Part of a small language model's weights: width 384, 3 heads of 128.
Each number is 128 + 24 x the weight over its row's rms, rounded and kept within 0 to 255. Layers, rows and columns count from 0. Numbers have three digits each. The size before them is the row's rms in percent of the matrix's.

# layer 7 MLP down, 384x1536, rms 0.0171, rows 214-383, columns 896-959
096:174124137131032125136153128128132106120111134165171121136150129124124108126136122143121125129153135125116161131109116199159146121091135120138145145134117145111161192124133144131141179120134154
085:098123133129182183127128141114115117144126105104127118124130162136142141148126124205134117148128095124105112142112130127121105154105138114141109124115120113134075138109127126123124101138115169
086:119121141130145142125119135151136093112109111149201105139130153129122121120136106102121146120143134131118133152074116152102140137157126131115166158131088128147125171160145138115130156117134138
091:111112130127139186111155130136133164118125135143126111138132197099127137133135124158122116125130128133145126140154135187156115121150120143128139121140137134123119094128130130130134155130118110
096:102079114139068121131077131140130133122144156144112142132151162116129146121126139113112123128080117116128154099042140108161110109113114126130193104127130131106135165134118119137125130136130071
099:109170157129145105122164129126132131121126149166110131145126056108133135125136130191137120118104142108152107091187151103134117114145130139128156130138117138112149144158113127105132138123126111
097:139067138113123203127102116141136134126137117133135147127160131142124138119105138154113116148118141140141128122149124221166125131080135111112113119114149132192156136110134107116108133109105232
109:067160142122095107137061126136138128112120127119124126132141099133133143119137111043119114124138137136138132103215119118164138141114131121129132132132138119132113136130126120129129160143136123
097:113064113146164090142108149107122135088103141157101114135124114120132111133134093139130124128145118138120152117220124173150132144126133144135126144139118140126107128141129156148139152131150147
093:182087114145080125130140135144126141130146119126122120118145167126118133131125135083108110129102133121135150208112124185135126118201127138124130147133128136163122117130144142156137087142127151
101:183128135130141233113131129132123134136123138135112123125137215126113125123124119163134137120124130112133106140106133156160115137122135121127123123115111116111136156139137133107127145124127194
099:154028081107112057114155111133131124148123126097148124116140106133116117127125132204130131133118153137138132157206108123118142126181120135133134131145125144105151131106145128122119177125133202
098:091168128151119099116102126141124138116157119138109139115102057148146139118112126109122128123111140123145134094079118060091125136057135119127118115116138127127129107132156112108102126117139117
111:136000104127194191099139123152130154134139126103126121133133203118103119128111121181116113124097122129148139101123131162173127124130130129132128125128129122118103093131124136122141195123114111
089:165142128118120188149239129131104144102143134149111122122121114129124114128128121151127110137101126104128143094095142095129122112133125134133179132122115117099130197130119133129137078115123184
113:161114117146199159159122107121126121116166127128109139135154168123157136143135146186139117153158113121117138155110147130127121102231136142142113140117153140114154119128123126150159144119134160
102:084033114113102081138159137129128143113125135132143131127121140113124132103124117106106110108137139122130122131218112101115134125149122125126124133137120113103129102140128120135127059131127000
083:171115099122224145136161133100147121126114126127124108128089149117113124124123102106126128109141132131141123125156119139121140152184121132121122145145120116104148150152125150122131160146140161
105:140158144125084136130103134122123126113105132124124119135124053138134113132122118090138131119127134133113119112105116048155146150072131122131143153122103131117135139135125148149114175129136089
109:097053131117091095101095139137130124143107129127132123124126042143096131126135127086128144126120134138140123105138114122012146141094127120123145140132128135131129146128136130112131118128128159
096:209158134139165160118179138128131131149108129128134140126157208140126144125119140182137144114128131126137133176073111103176130120188113118128116145121112141124110122138134121121120128134122113
097:069139115113160156106137149149144113123138139144103137114124168148125138118130129083137133123145146132158115069160116157150124135186118137110114122138138131141128140127131126115131102111124172
098:098189111119136127110112129159127137132127129143073139109130088152128124121103126123120124156094153132148131155143129073121128137138129121138122122126117145151139129123139118148120141120108232
100:097130118129172122141164142118131126112103134148120120143139202116128127126150136140129121124158125141123139067106120106121133107148123139122129135134119128113137137148121135138145172127128072
080:131091121128189094110177116138140123143120119106136136124095080124121133124114107102117118134100152138145107132140105112124131147130132121129162104130152118166122136129107127133127178131125169
095:140164121106130000115138144152125140123105147148145127143143166121128127114136111132121145114112163132152133096131131126074132116143124137107140133136110122122182144152132125120139106119126103
094:136189121120073222118098132137125104145107115119124117147148132102125151135138108128129124137128107118143142091184132133157118115181134116127162142131131122101119166141119135131121159135121148
107:130161109141114162124093104131134119141135126123116137138110057154142125141109144078128137126138150140145134066158125103094133151072145118105103119128156141138137142123127112114122087137114090
096:178139108139074151130170133121129136116106135126117121128128203127125127121132110125127119116127120132141147087100129120149119130159122128127117126131117119079161125145133143119132137154156184
089:067069094130184151131029132144129128138122130098125118119146080102105145128129116169119123110124110114150129105154139071108115104103099138144123124142122125118108142144132120118139127150122130
095:191128120114106108156170118105124111118125137146150104126162108122126125132138123181129118115139095123109148167103125120180129122104139126129106140125103126129128145132129155133142149141147152
098:141087134123134117138101120125113150133102131132123123132147194120117137121122132126115146127127091116119148155081119126149121133169122104135124118120114118126150138130131129146121138130137103
102:068110118114169090143085125127131124142144129115138123143142115145121123131121127074133109130129113123128157105166140094061108117100146135121132133125121136094135162133153127132122106121128109
096:170085126137048096149092131106126123142139138106119124145123109120118119145123134114142144104119108129113101114128145110062128120098120141135119138117119122080154117140118132125138178133124107
090:116097103131158163130109136124144119117113135121117143134154079120129108113132115094131123131132165146120136154110129154041140128090118137122134132128133120110181124134113120143128097120128096
099:157085133128166117119154130117129118106107136147134128139127104114123123137151116125126137099136144136119138097131119096097139139124123126134148150141112113135120124122129128100138092120141080
090:104157126119089104145065119138126140135121127161120140112118081132131142126138140132135115141114155127131139137106109100069135121095135122132140130127121130120136113105123111130123178113126160
098:170215110133117184149119127124118108127114134121095116133088153109118115146140116131133137126173106134106137132117118079139145113173116141137153149126108133128141164137125134132148153131128198
090:141187148109141149120145106120123112119141118142151132113120157129114129138125123120133136128115128127137119149190125134131126132192130127123104120129136133137111069117112127124125168126134140
098:105107133141192114131221131105129106123129138114126115139088184136128119126136132133142133117134119137116115113110129106202130151186122118136106137135128133147120114124110142114131098134147130
097:096161125108148171122035117132126119112141132132166141117109127119137116127133149135113126141150144151126112105168111132125132140067133124129148117130132131160108139092119123130140214139125121
098:109106125142119165129127130131128127116132127132150122120100116104133142142131120081129113148107097114131140108096142111122112105072120145123145127126134135134137148146121153147150123144123059
094:121100124145107088130126139154136143146125148141128144111140065145131131130132123128135143117122150132143104150098132125093129135174124144125103130140135127122100130154125122110119119140132124
106:182115127146215212141122139115138118121110124115114124140130221122131109141138113161136145099147119129116105152156135166164132149185132135124111140126120121146124116142125155118124116135143151
460:096104127132113138100166140133129169122155130138121148125111099125129108107108114125100097114114108110121129107133111210095128111101124100113158104102129087087130141155110123131118139128117217
105:130090119132124162129116120128128119126109126097150129121089185121124131125134115156122116127127146134133107144180114165139125135181126133124129125131126129140155151115122134121125119138135178
095:078173113118130085107058123124127094124120118117159120137098131129141119140125139075136123143139136135114122112151116093077129147097126140138109124131130133145159118105146138124118142123130127
096:146161134138196228097159132140130111119124114113145116135131132129132133128128125166119130157152103131112144063133122116135132136114132112140139129126133137157091124115164120125124205122128112
111:074156127123179101141113133119125126129136135148155128125106071132125126112132123183134128122133143121139121128184129086091138117113113133132124127132115137121146151135134138119125156127139075
089:095229124122143017146183132122122126150126119131101135121120098141143127113123151041137145123149127123103121165093129131076127103142111119139108116117119157136135159121112104131121051117122124
095:170130126151101112131121125125123121124105122117087133136136079114127130132117112128121123121126129140131149087097129121156122132068140123115144130130128149123108114150120130146135100132131101
089:148157132147060046116114096136121135141167125133128138124125093132137131126121131157128141138114143123130127111139141084118107121089133130125114100124145142161132139115134113132119083113124098
106:174083112107190189117162118141129121128133129108140110122120190131125120126137122172120125143122116122134129182119123098189129137180135122139126139134136156139105115112127139142132133131117085
091:152115132150150138145194118109104079125141124127153109135152047133139116136144141161132121106167100120101129096087111149117136136127123125137121156134107112090118149137140129113125174124131134
098:113086133162124103131113130137124153128123115126155128127125153141134135109132114124119111148119098124123148109142147205091112110121136146128152114130135154137078165154121127132130106141125163
109:123089140142192157166129128105124124118102128150155119134110162111137128144142131113140140124138143112094141127132134082122146134130117140147150136120115121126151142129127120142133099125136151
089:101173137126122121127157139119138106127152115129150123127104140130118135119115141171131126130106117128128130132132142180088128115132126128133117125136131146133136098129148129130131081123131147
089:159132134155096158130096122122120121129143118138129137128146137125138135138123134138144135126115129126130114099125128080240123126194125139115120125128134123131102122126123117112116168144132163
096:012064125150165027113096130144128139143127134147141150127147172132135147119122138160131139135123153126141124182073142136093121119134122139112113126127110144122157121142120129113130112130131046
098:147220156098153142121114117145125147144124123141127121119126111141109133110128116135126163117087167143134147121033101121087113129131112112121152131125151129131154131119139116129112077110114162
103:133160119104088035121091118135118130127146125107151120123130045127126139114125127064121114125143144134144133133154121099079114124127112128137137119126145131127131143108125120147123170132118046
105:136095140144141100132104124128133130129126127140169125140144129123130120132127125146134144116147131140115144160061129170061154160125128125119132137131126131132134118121111133115131108138136106
102:162134129123126102111157151142136154123121148122103145113130107153130137108141124095125121113089159137143087103143128151154122129144125119121126117142138126135121091131105116113133064126115066
089:120176128127164188104135127122129129135154138103151129117115096122125142139135140128133126133151110119126135101152111141212124126130139124132124122139150112106118126121139132111126163120129159
086:112101125127145128142159118132126121139121131145139124114121173127094127134114114141146138132107138124127122195128140083116133119102118140137097124131113138118154133142148136143131127131131192
094:112204101122040033137136140138150133116142123139116127131130016132122132121135131097123118126129113126129141085135129138064127110111125125136149144127121151111107172134139135144131182146138058
099:110108126148092103105114142130131142137109143146151133116115093125117115117131116091126125113125133129137122120038128117130131134130120133125142109134122115125121129137113126117117191121126076
100:108053119139072097149130128134132141123125126142130137134140108126142143115133126086121123134182115112114164138133130098061125113157116123151147126123122127106115140143127118164130147138141155
094:134214146119047054125122119139125125145132130130136104121135118149116132132120154094131150140122135134132131192111123204118112148157129122140108124145113133143154101106148118110116105132122181
092:138067142113061121120132131136115126116127130123081132110119062130121113125129125076134124126154144115142125142211119013076127135092128127131105144157114133153113128109139131127134069116132240
094:122140119124172061125111153126152117131107103088135120120118139123120120126124104121134120135112122142118133120114135124129134133054132133131103153132123143160127103133119157146132122125129092
098:097158140146114038109061132106125131118109120121158131127114074141140134121116123171132135131136103129115104053133133131085135136111134124116118107120143134139114108145112131127124167126144063
089:139144132151122049126144140110116118121137132139134115131128083116126110119152124100132116137142080122108118138177134107088120097110133124117142130128118137142080147144116151113141146128128160
099:121172127128052078120193115126117151143155135112102136138119079116122128132133143089116134144144105102114135158171135134149112123154133114128125117112120119106100133120124122130133165127115088
094:098070122103151075117131125140113126136162143107120117129101069145130121124128132140121116146120120124132137125187118138074115112128117122138158115126141121126102148120137134125146093119127112
095:129123156127168107139125115127131101127138112139174120130107111121147121144134133138139138122172099127088162100144119099141135114115139117131146134108127133125104169117142127153121068114127127
099:085047141113076122130079121126125145135155140138123143109120134148144152113134126132123143123141145112134114111072115046098123114134106112131133120125133127108149141131143101115116117119128107
109:160206135115134223134119135136132142141129138126138118123136147137124131129149121162133142114133118114133121156183136189188130116171113136124141134127120129093153129153149133126127152143134207
094:163072141138172172120104130129128142145149128124108113122108184141131122145123116128143147125116121133133127106040130094143129140137111137134117129134135120146143097130149136126130108130132052
095:165127128141152104153167130128142128110112126165160132127135139097122109132127128111129124123166103136116150129163128147190148128168122135107113132128112118125111110131119130116129145132133133
093:121122133117109115112100147144124138123111145144106114123115070147108136125131120155118134121112126123137142094121123193108124125102124113118134137132105123153097097138134129140128097141122100
098:166144103107092098116136107127124126132138129116153124130144116115097107133127134136125127127112139132124122157139110160111140130140124128135132122127114140147150148126115128126144169122120175
097:176114128126120125108127119139128122114131132151112120111122107103126134124128123142115115152117130128122149162086108138179119131120126137134161109136127131154159150113141130123132159121140085
086:133115140125211228105163155141125146137096116150128109105155152137110128133132127157143124124125124118130141135160130082094138139140107127145138146133105121122090114128136126135129121141127134
097:092105120109165112139130112124126099104136127130120140132127084112149129128138133079127127131184148131124135096223112084069142132083107141135143114124155108107145152119115104135139116115133137
097:123065125133148204118160127149142132131132136123150128126159179125145142127131140100111141131121128136159120077115145178122116139153136131119135129138136121144111149144149131118124150137123210
094:137218102125174151139130121115130135136159121095115128111100147149126121134111142150130134123112160149129113140115119120173125136111138135134093130124146122178145111089138131124125071124123096
105:142147141144138172132157120145126147115129133165145151141162232116137137113122115131103122130142150120143127135129120116195120119144127119112122118126130126111169123143112115125119130120128164
130:163015156102122058127163129113138150111146111132148089128130174087111128128136112133104119088130074111139112152095132100138110111139130133133161121144125138137089136129133160138120161131148161
100:114012126114173159119161123125119157127134124113124110118117130120109136139122117157119131101097113134127114176147120148104109137151125132137121122124133121139112123111124135156126151138120200
095:127161127130160094115113109130135130147153125108115144127100143138126134146106141134128136150114128144129136184142130099116122163155140112124123100115156121141088155110125109109118105119117130
094:145052143119066072120141130113127108137105134124139139109167152134137134107133123131127107142123165132149089138193122112107134141125127128129129136154125127135153136124098145129132123145144105
099:166088150136135168161145129106105139129105138156122127140124191136149129141141129138135131120171127121110137137074126138204136127159126114132153146116111120120101164145113123152133110145120157
096:164134113122081100107085109138127154117173125105110132108123100133133142133131141108115135137121139125136127128120122098128116121209126130123109109123145134132153119099131106137123142120121111
097:110143160154122093139104128127122114120134125137131128115120038140151130135134144144144135141155108125122130115149129122141135126131120130127128131127145110168083120117129128114115145110128052
109:149150122111085147130136124109139111137118139141154119144125210124132124130138137221125136111140141134105129128124133157173133153143127131124158143132122128139144178125118136110132113133137199
096:125212128122149139139139129121131155142118139147132131132107102132123119114140110101119123099105166108134142184123117086100143121123130130123133138130126112143162124149118123112124080134139079
097:124154098124119105132083139118136122101116134171118133141151108120141127120143121119123117131116135126115118144128133167117131132102132140121153128121117104096177135135114141152133088141140138
085:154089157157143115113166142140129124137109109117147125125141109144131119139144120147150148137156117133093149116161133142142141121103120121121152135108129136138129140146127112141119091125125137
112:088124166133090150143066127115108136136129120143140145111112149132140126134125161178138144142125110129109134118152136111105138128044135112133128122108127121115107111119120105116106164107119159
095:237124111131129178141157130102123109142113137133149124141130199143136118125131136193150139118112133128108127169138144166188116129129111139135119125122124133137158122134116115126114075121122153
101:108123125122133075143119128116138113135145124088159121129109155152131121127138144132144141136147113139109119085214132165113132123107137118136113135133145103113086124107114129117126119128126096
108:189040120126159140123083126134146132133132132124129136113148173128142129130117133139127114135117126141132139132048125097128136128217117135129143114125145143134090139131133115124122078127122105
093:184133113113105103110194124141141127146135129103152123119127172132107119134124144163135131140117133147124124136138134149207133125177123136144122131134130130139109117107136133105126147114121126
090:135000147153155253153061132121127143121127123126146128139097109132134155131143154108133129134143105118116157089139153112131121104161135121129136128125147135127128116123138118129129077128138073
089:184129117103158160143080116125114120121142140132118139135164206109139123108138146152117108139116124122121161151149118102162108085223128121115136119124119146122174117104129125153140155115129096
101:154177126125119151136110114122114141119122124131100140117121075120125142131117130115123110149137127121128135106140124159145118123131125131137098121121135120114122136122115111133127154128123211
097:139056125138122040146079133132133117155141132118131126121139091132128135127124116086130116111131108121114143181159133117034131130112125107125146116123136124093120151130106129109123082143124133
096:119164134109194114165126119116127120111117125139084147122160085118130129125126105109132121140123141136141107123103134135121126141093139132124117132126128137138099099123114130131113141130132142
093:182115131130178160107170096119118115133144120099116130121132073159118123125112132113126116141153127132122119116102105151125126152133139117128120132110134128149052120099115137143132133108125120
113:185145128128147148125129143123131130106121111143146133115104187126142121130129116196132130134146117129111136127126130185177130119174134129119126140120124147123127118132117127130119119119118182
086:111105104112156054112082125147135117120152146118126145113126120138141133119125137163127138137109140137156108170146117068119129112054111138138127125132145121117140134121122111118154106117131137
098:151164125142205157123178125144130134139103138128135132125140236141133128124124135150126123105111150136147116060067117140212125148167125119128156107131152117142142125125111122113106152123128150
095:156118106137198048130156136123130121114096111128160127124165116102133126128119098083116115113153120130130137215123106131064143145175130136121157134127132121104100153144114152156132106143139166
108:153173113140119157171150121102121128131128145157112114143134144113127131126134122069120131117128107106104127069095147117077113109188124140133114129119103123096137116138121145146139076139132121
093:115148137136111099138157123115126146135118122108133115138113121125130119127127112096116128103137120131111142098127137119126126125133147135138119131122139129153141151142116131136122120137139134
097:101157125140160151096159119150130133140149106109142148104135139128129147124103136175116128129111139128152110105117122122098126110108112125120131102128157116113118092111121120125129164115116146
109:131172124128170115117150144130130132130112133112130122124105108133127124117129137177122127124109115135122105105095126106151119131141118120125106132130123114138111072124101131111124152131111069
101:145116117140148117135099112119129131143130124134108132135128117128129125130132128108136154133141140123120123093128126085167136138044116134139141123123136141169171141121121115144123097115142118
093:152091119128153174130132125130119139134120118120124126117129086130120132138122144109133116128145130140129120125152113092163133141188118123128100123136130117143120092108129132122128156109118149
092:101137121123175134142162129123136137106137133151083126128107190114135137146132130181127124133112126140134125128171134127196122135131139141133131148127131150143085098115137129126134145126129125
095:086150118134145168147120144130147116131127101110108118129128145127121119123124130129133131116148065121106136154102143214180149117141139127139134143111116142103086176149145140142131185134145115
118:131088127104058113131078112139118113144142131109113127111146046136122125136134131092139132148092136134143126130180123088100130128078128113128131133133119129118148113116137131104132117126121122
096:118115152131189212142105114116121128138140128122146144126147214133151134134122131149124128138140137142125145140154127104193121131179128116115109119108156110173123098105127116122102115126118175
140:163137147137175166119105118131135115153120127121155125125175192140135139131139145155149129123146160151125125174154114152153132138149126131140113141131146142155149110104138130138127143122135153
099:075141131120066185103119115132125140133141133135123134114130178141131119115120116091117115134126163130128119105095114137073106141102127127127105111118133137145098109118135120124120110122117120
098:124152104122153156155099145110124108124141110101105116123110165135138125116119103156126112124103093113122121172122142164153127112119127134144141131127128133110114168149124144144135089130137154
108:070136129128154055120093129116111135112121135137120133123104102140121122144130128054138152117114127137137120106133129055074144134089125118133134134132130129117102139127136136104126149138132083
098:059024130124106094139168120123111131137132138148139128108145176139129123123137134156131126126129133133119141164177116160084137102121128132123128144129129144122066112119121121141138106121129082
087:117124143146133233106139116141131133138130118108111137137144136135125137121118109159107121142144117135111113174030117095101113136086152127114128111122139142168126137137126127097122131124139079
095:196156132132118130115144124124113128110117129143112134119127109116134133130118109087124128113127127103134114056106127071118114110149107133123097116121118118121128155140097138135122097143139091
079:144182140121136195129139132145125134107150143116132117134165060111125130116142123149111111116124151122153154160104134144178114087171110147132124116136128129126164084123126107131133153116109106
098:127149126133143102122119137128127101118113112146163120131122156121126122124142137167135119108154121134135109105173125185140138122103123144114142120133125109108113141146121126121130148130133103
083:123148142136150108138142119125120122098137140169154148133153213131142127126133125104137152147153124120136107150103128149177145137133125129139122137128126130153110110151124113117130083128142147
084:089119127117109215133133136133125137111124122129074129118096150125142128141139121147131144131134112134118123135074135104216133138071141136118127132126128131146113151120137117129114128136127101
088:120189156147115150123147115107113123139130133128136117132122164129138108129123148173135136113128118129098130140173110169142146128079134104142131138115119117120153126117156125123120053123147065
105:199208143129111056109152132140128131141138145116119141108150089114121137127124130203130152106131135123156093160109138113084128122111121121131119129147121135154135120137121130128124108130120120
083:120089107121134125109090140158133103121144143135150149134093170143115112131138142095137129143113158131149109153180124158043135124116134132120147122132136110131140123115133121127145123127122199
098:114069151135178127115134125130129154136147131136111136135114204122127148131135136240127141140128134121136141135046138190131111103106132124113118128129156149154143126136146110122133156124117230
101:144083147134137217136107131112113113114107127129130121139122205121137117134141109104140122139137101120096150164145136081154148143071134128140147133117132120121132138119104139147123178137133098
089:145068129139147105156085133121120139124114146165080135137128104115130138135131113080127125122119098112134148152093140081139142130122128125125115127124103111082143121149125128137119118153134136
088:120140108111131160124084131130121147110130115114072118116156059112119130140127126117119109126119077125129139146081141139094130121131128137141183112130131151105075149132149134139142155138126145
102:122117119125105175128172134107125120125118135135144140138112149126125136111121131139120127123127132125127110156117112141185130135158131133125092120131121137103158102127114136117129142128147141
106:130019101113110072117135139144128131136144131119106137159120170120126130129127138165130107146134117120136165140215142155102113112148126133113165129119123114094127153127142107137133114104105116
093:132255140110121170120154123128110143117152127155156149114103083135127134110132132124118120126100144108132123095153103130156118109097136110111121101117141107116119130124138101125114119102128191
095:119163114124200155149111123112125114152116145141129139110146209112128127136127148143130140126177124130113127112231132129129141130071120132131111128135142141119121084111132125133131163108132202
103:126063120141109027158093127110132136146115127126113122140087115122132140126124111077138135120112125118134131129193140103129119110113135153127105133117139134112144105169110129123140121142141103
101:068114135118188181110083129159163139141139120120168139127124127152118130120108122111131120139090156143161116120137131163103134142144137125125135120125149130158118138143128119104125139117119166
095:144154153127162127114176109129131155145140123124087147125155156129132134126110131116113135134117145139120131120127122138103129147031137114125139105119145136151119153111128128130108115126125096
098:149103139124151235120215107117130143140145126085117129126152118139147133127107125105117129157125108134116118105098129173220118137138138120140109114113154117157078103109124122139120050138120161
093:139131127153114082078092137153121150134115138126118137117133067137121126125124133098109132141102133133155142119219124100121135132172120126113161119137144127119143142151113122127133178134113145
099:161255130131177046127150129122152111128114118132173123134137164133125137121124126135127129131146124134133129157149121122099134142101141128116115122136139123162109111122128133113120116137141117
090:128147100112054100128140141121137141142124122124119137132104129124134152116127122055118130115136138112146104128159125093101114158197129133110121102126125130113104129147126113114131151154123102
102:079165137122117159150140136124140100116124136159194130129113113142132129123142130040134118112129150133135131118167117201119148137190132143122137133138124131138153156120116131116136152134148133
098:112092133137106085142100116126112122131124147141144123149150103130138121156143147067137147137130143133115144111224126086077135138083127134120142143124128139129176131105118130136132096137132156
088:143062159122090194109104124125124152139128127122124131136113119127132142145135146147129137119139119131133120122137125157156127153146123125137151118123135099098086159111117110132114171144116135
096:180122124150110145111148112105134107128137108101161129133122112127115111125119147159142135143154121127117101122181120054130140156180139125121139128133136114163119152108101136117134040122141094
092:084174137140172074123072123145135123142151116115141129130109177131130117124119132156141144130166124132117137147191119121183127119118130123123125141121138121130098158116135126141124156104122127
115:170172133116121182128169134133128132119123130141122117125119187111135126129135152176133123145127143124107133152150123194165133137114121138155135104128118132106174112108144114133124184132132207
095:111104140120193089132089113112130114132151127106108101134131052124136139119129140065140120128150087117114126097064124116139096125095140117128106121116138134147102131115127125101124085130133103
095:204174101148144191155101125109126120130117131115106112134134118112134133136127125110117125097142100116125147101226133142140120135128128142149116121124123123092149144124119130128121129144140066
095:172117118133144129126090102128117129142156136097090137124130201138127112144123127065132132127129153128134100112065134149167117137073141131130113116117125134146117118134138126107129139117133177
105:068127132146107151136167118126112121138138128141098140126089148147144130130123128149141143140121152136116145186103124114172127123108119121120103118125134128139140123105102117129117139125120112
098:130098109100152214126185121141114136110128146130104124113109132102130142143136133211113129120101132120146126117118109154039125125099116119133122120135125118111122084119131114142126146130119109
095:121071111120207093129062124135129128121114138142088117125095158100125137125128090100116113113112099104148124095093116108123125122167118138127118122141103136079131122164135153131141092154146062
095:068113120109160197126089124119146109150128133115154139131105146165131115128103144149133132119136148141110117144103109199123139155065124118122093121111125126139100080097150107111112139105116142
089:159154124129127153114215135128123121129102148138108116135145132146129110119144138126133130139156132134129131108083133142177137124087111128138128134152110143116130129132126134115138072141126138
102:124184124140155175140161120130127154135120111120138122141085191132128131133116127132127125129137119126114126135074145173199126124167137116125154107110135135119116146135107130148129103136132199
097:170130122130128207143163139096143118109115123147147120131073169127138122136137126166136139115128119121103118105134123137194136125130126140126142142137115125117123138141118143141146172143136205
099:104186123121084232144141130134140117128115124133128114121077193140140104136136125143134155111143138152124109102100119112241155152146124127125115139134140105157077104124119123113135136135132139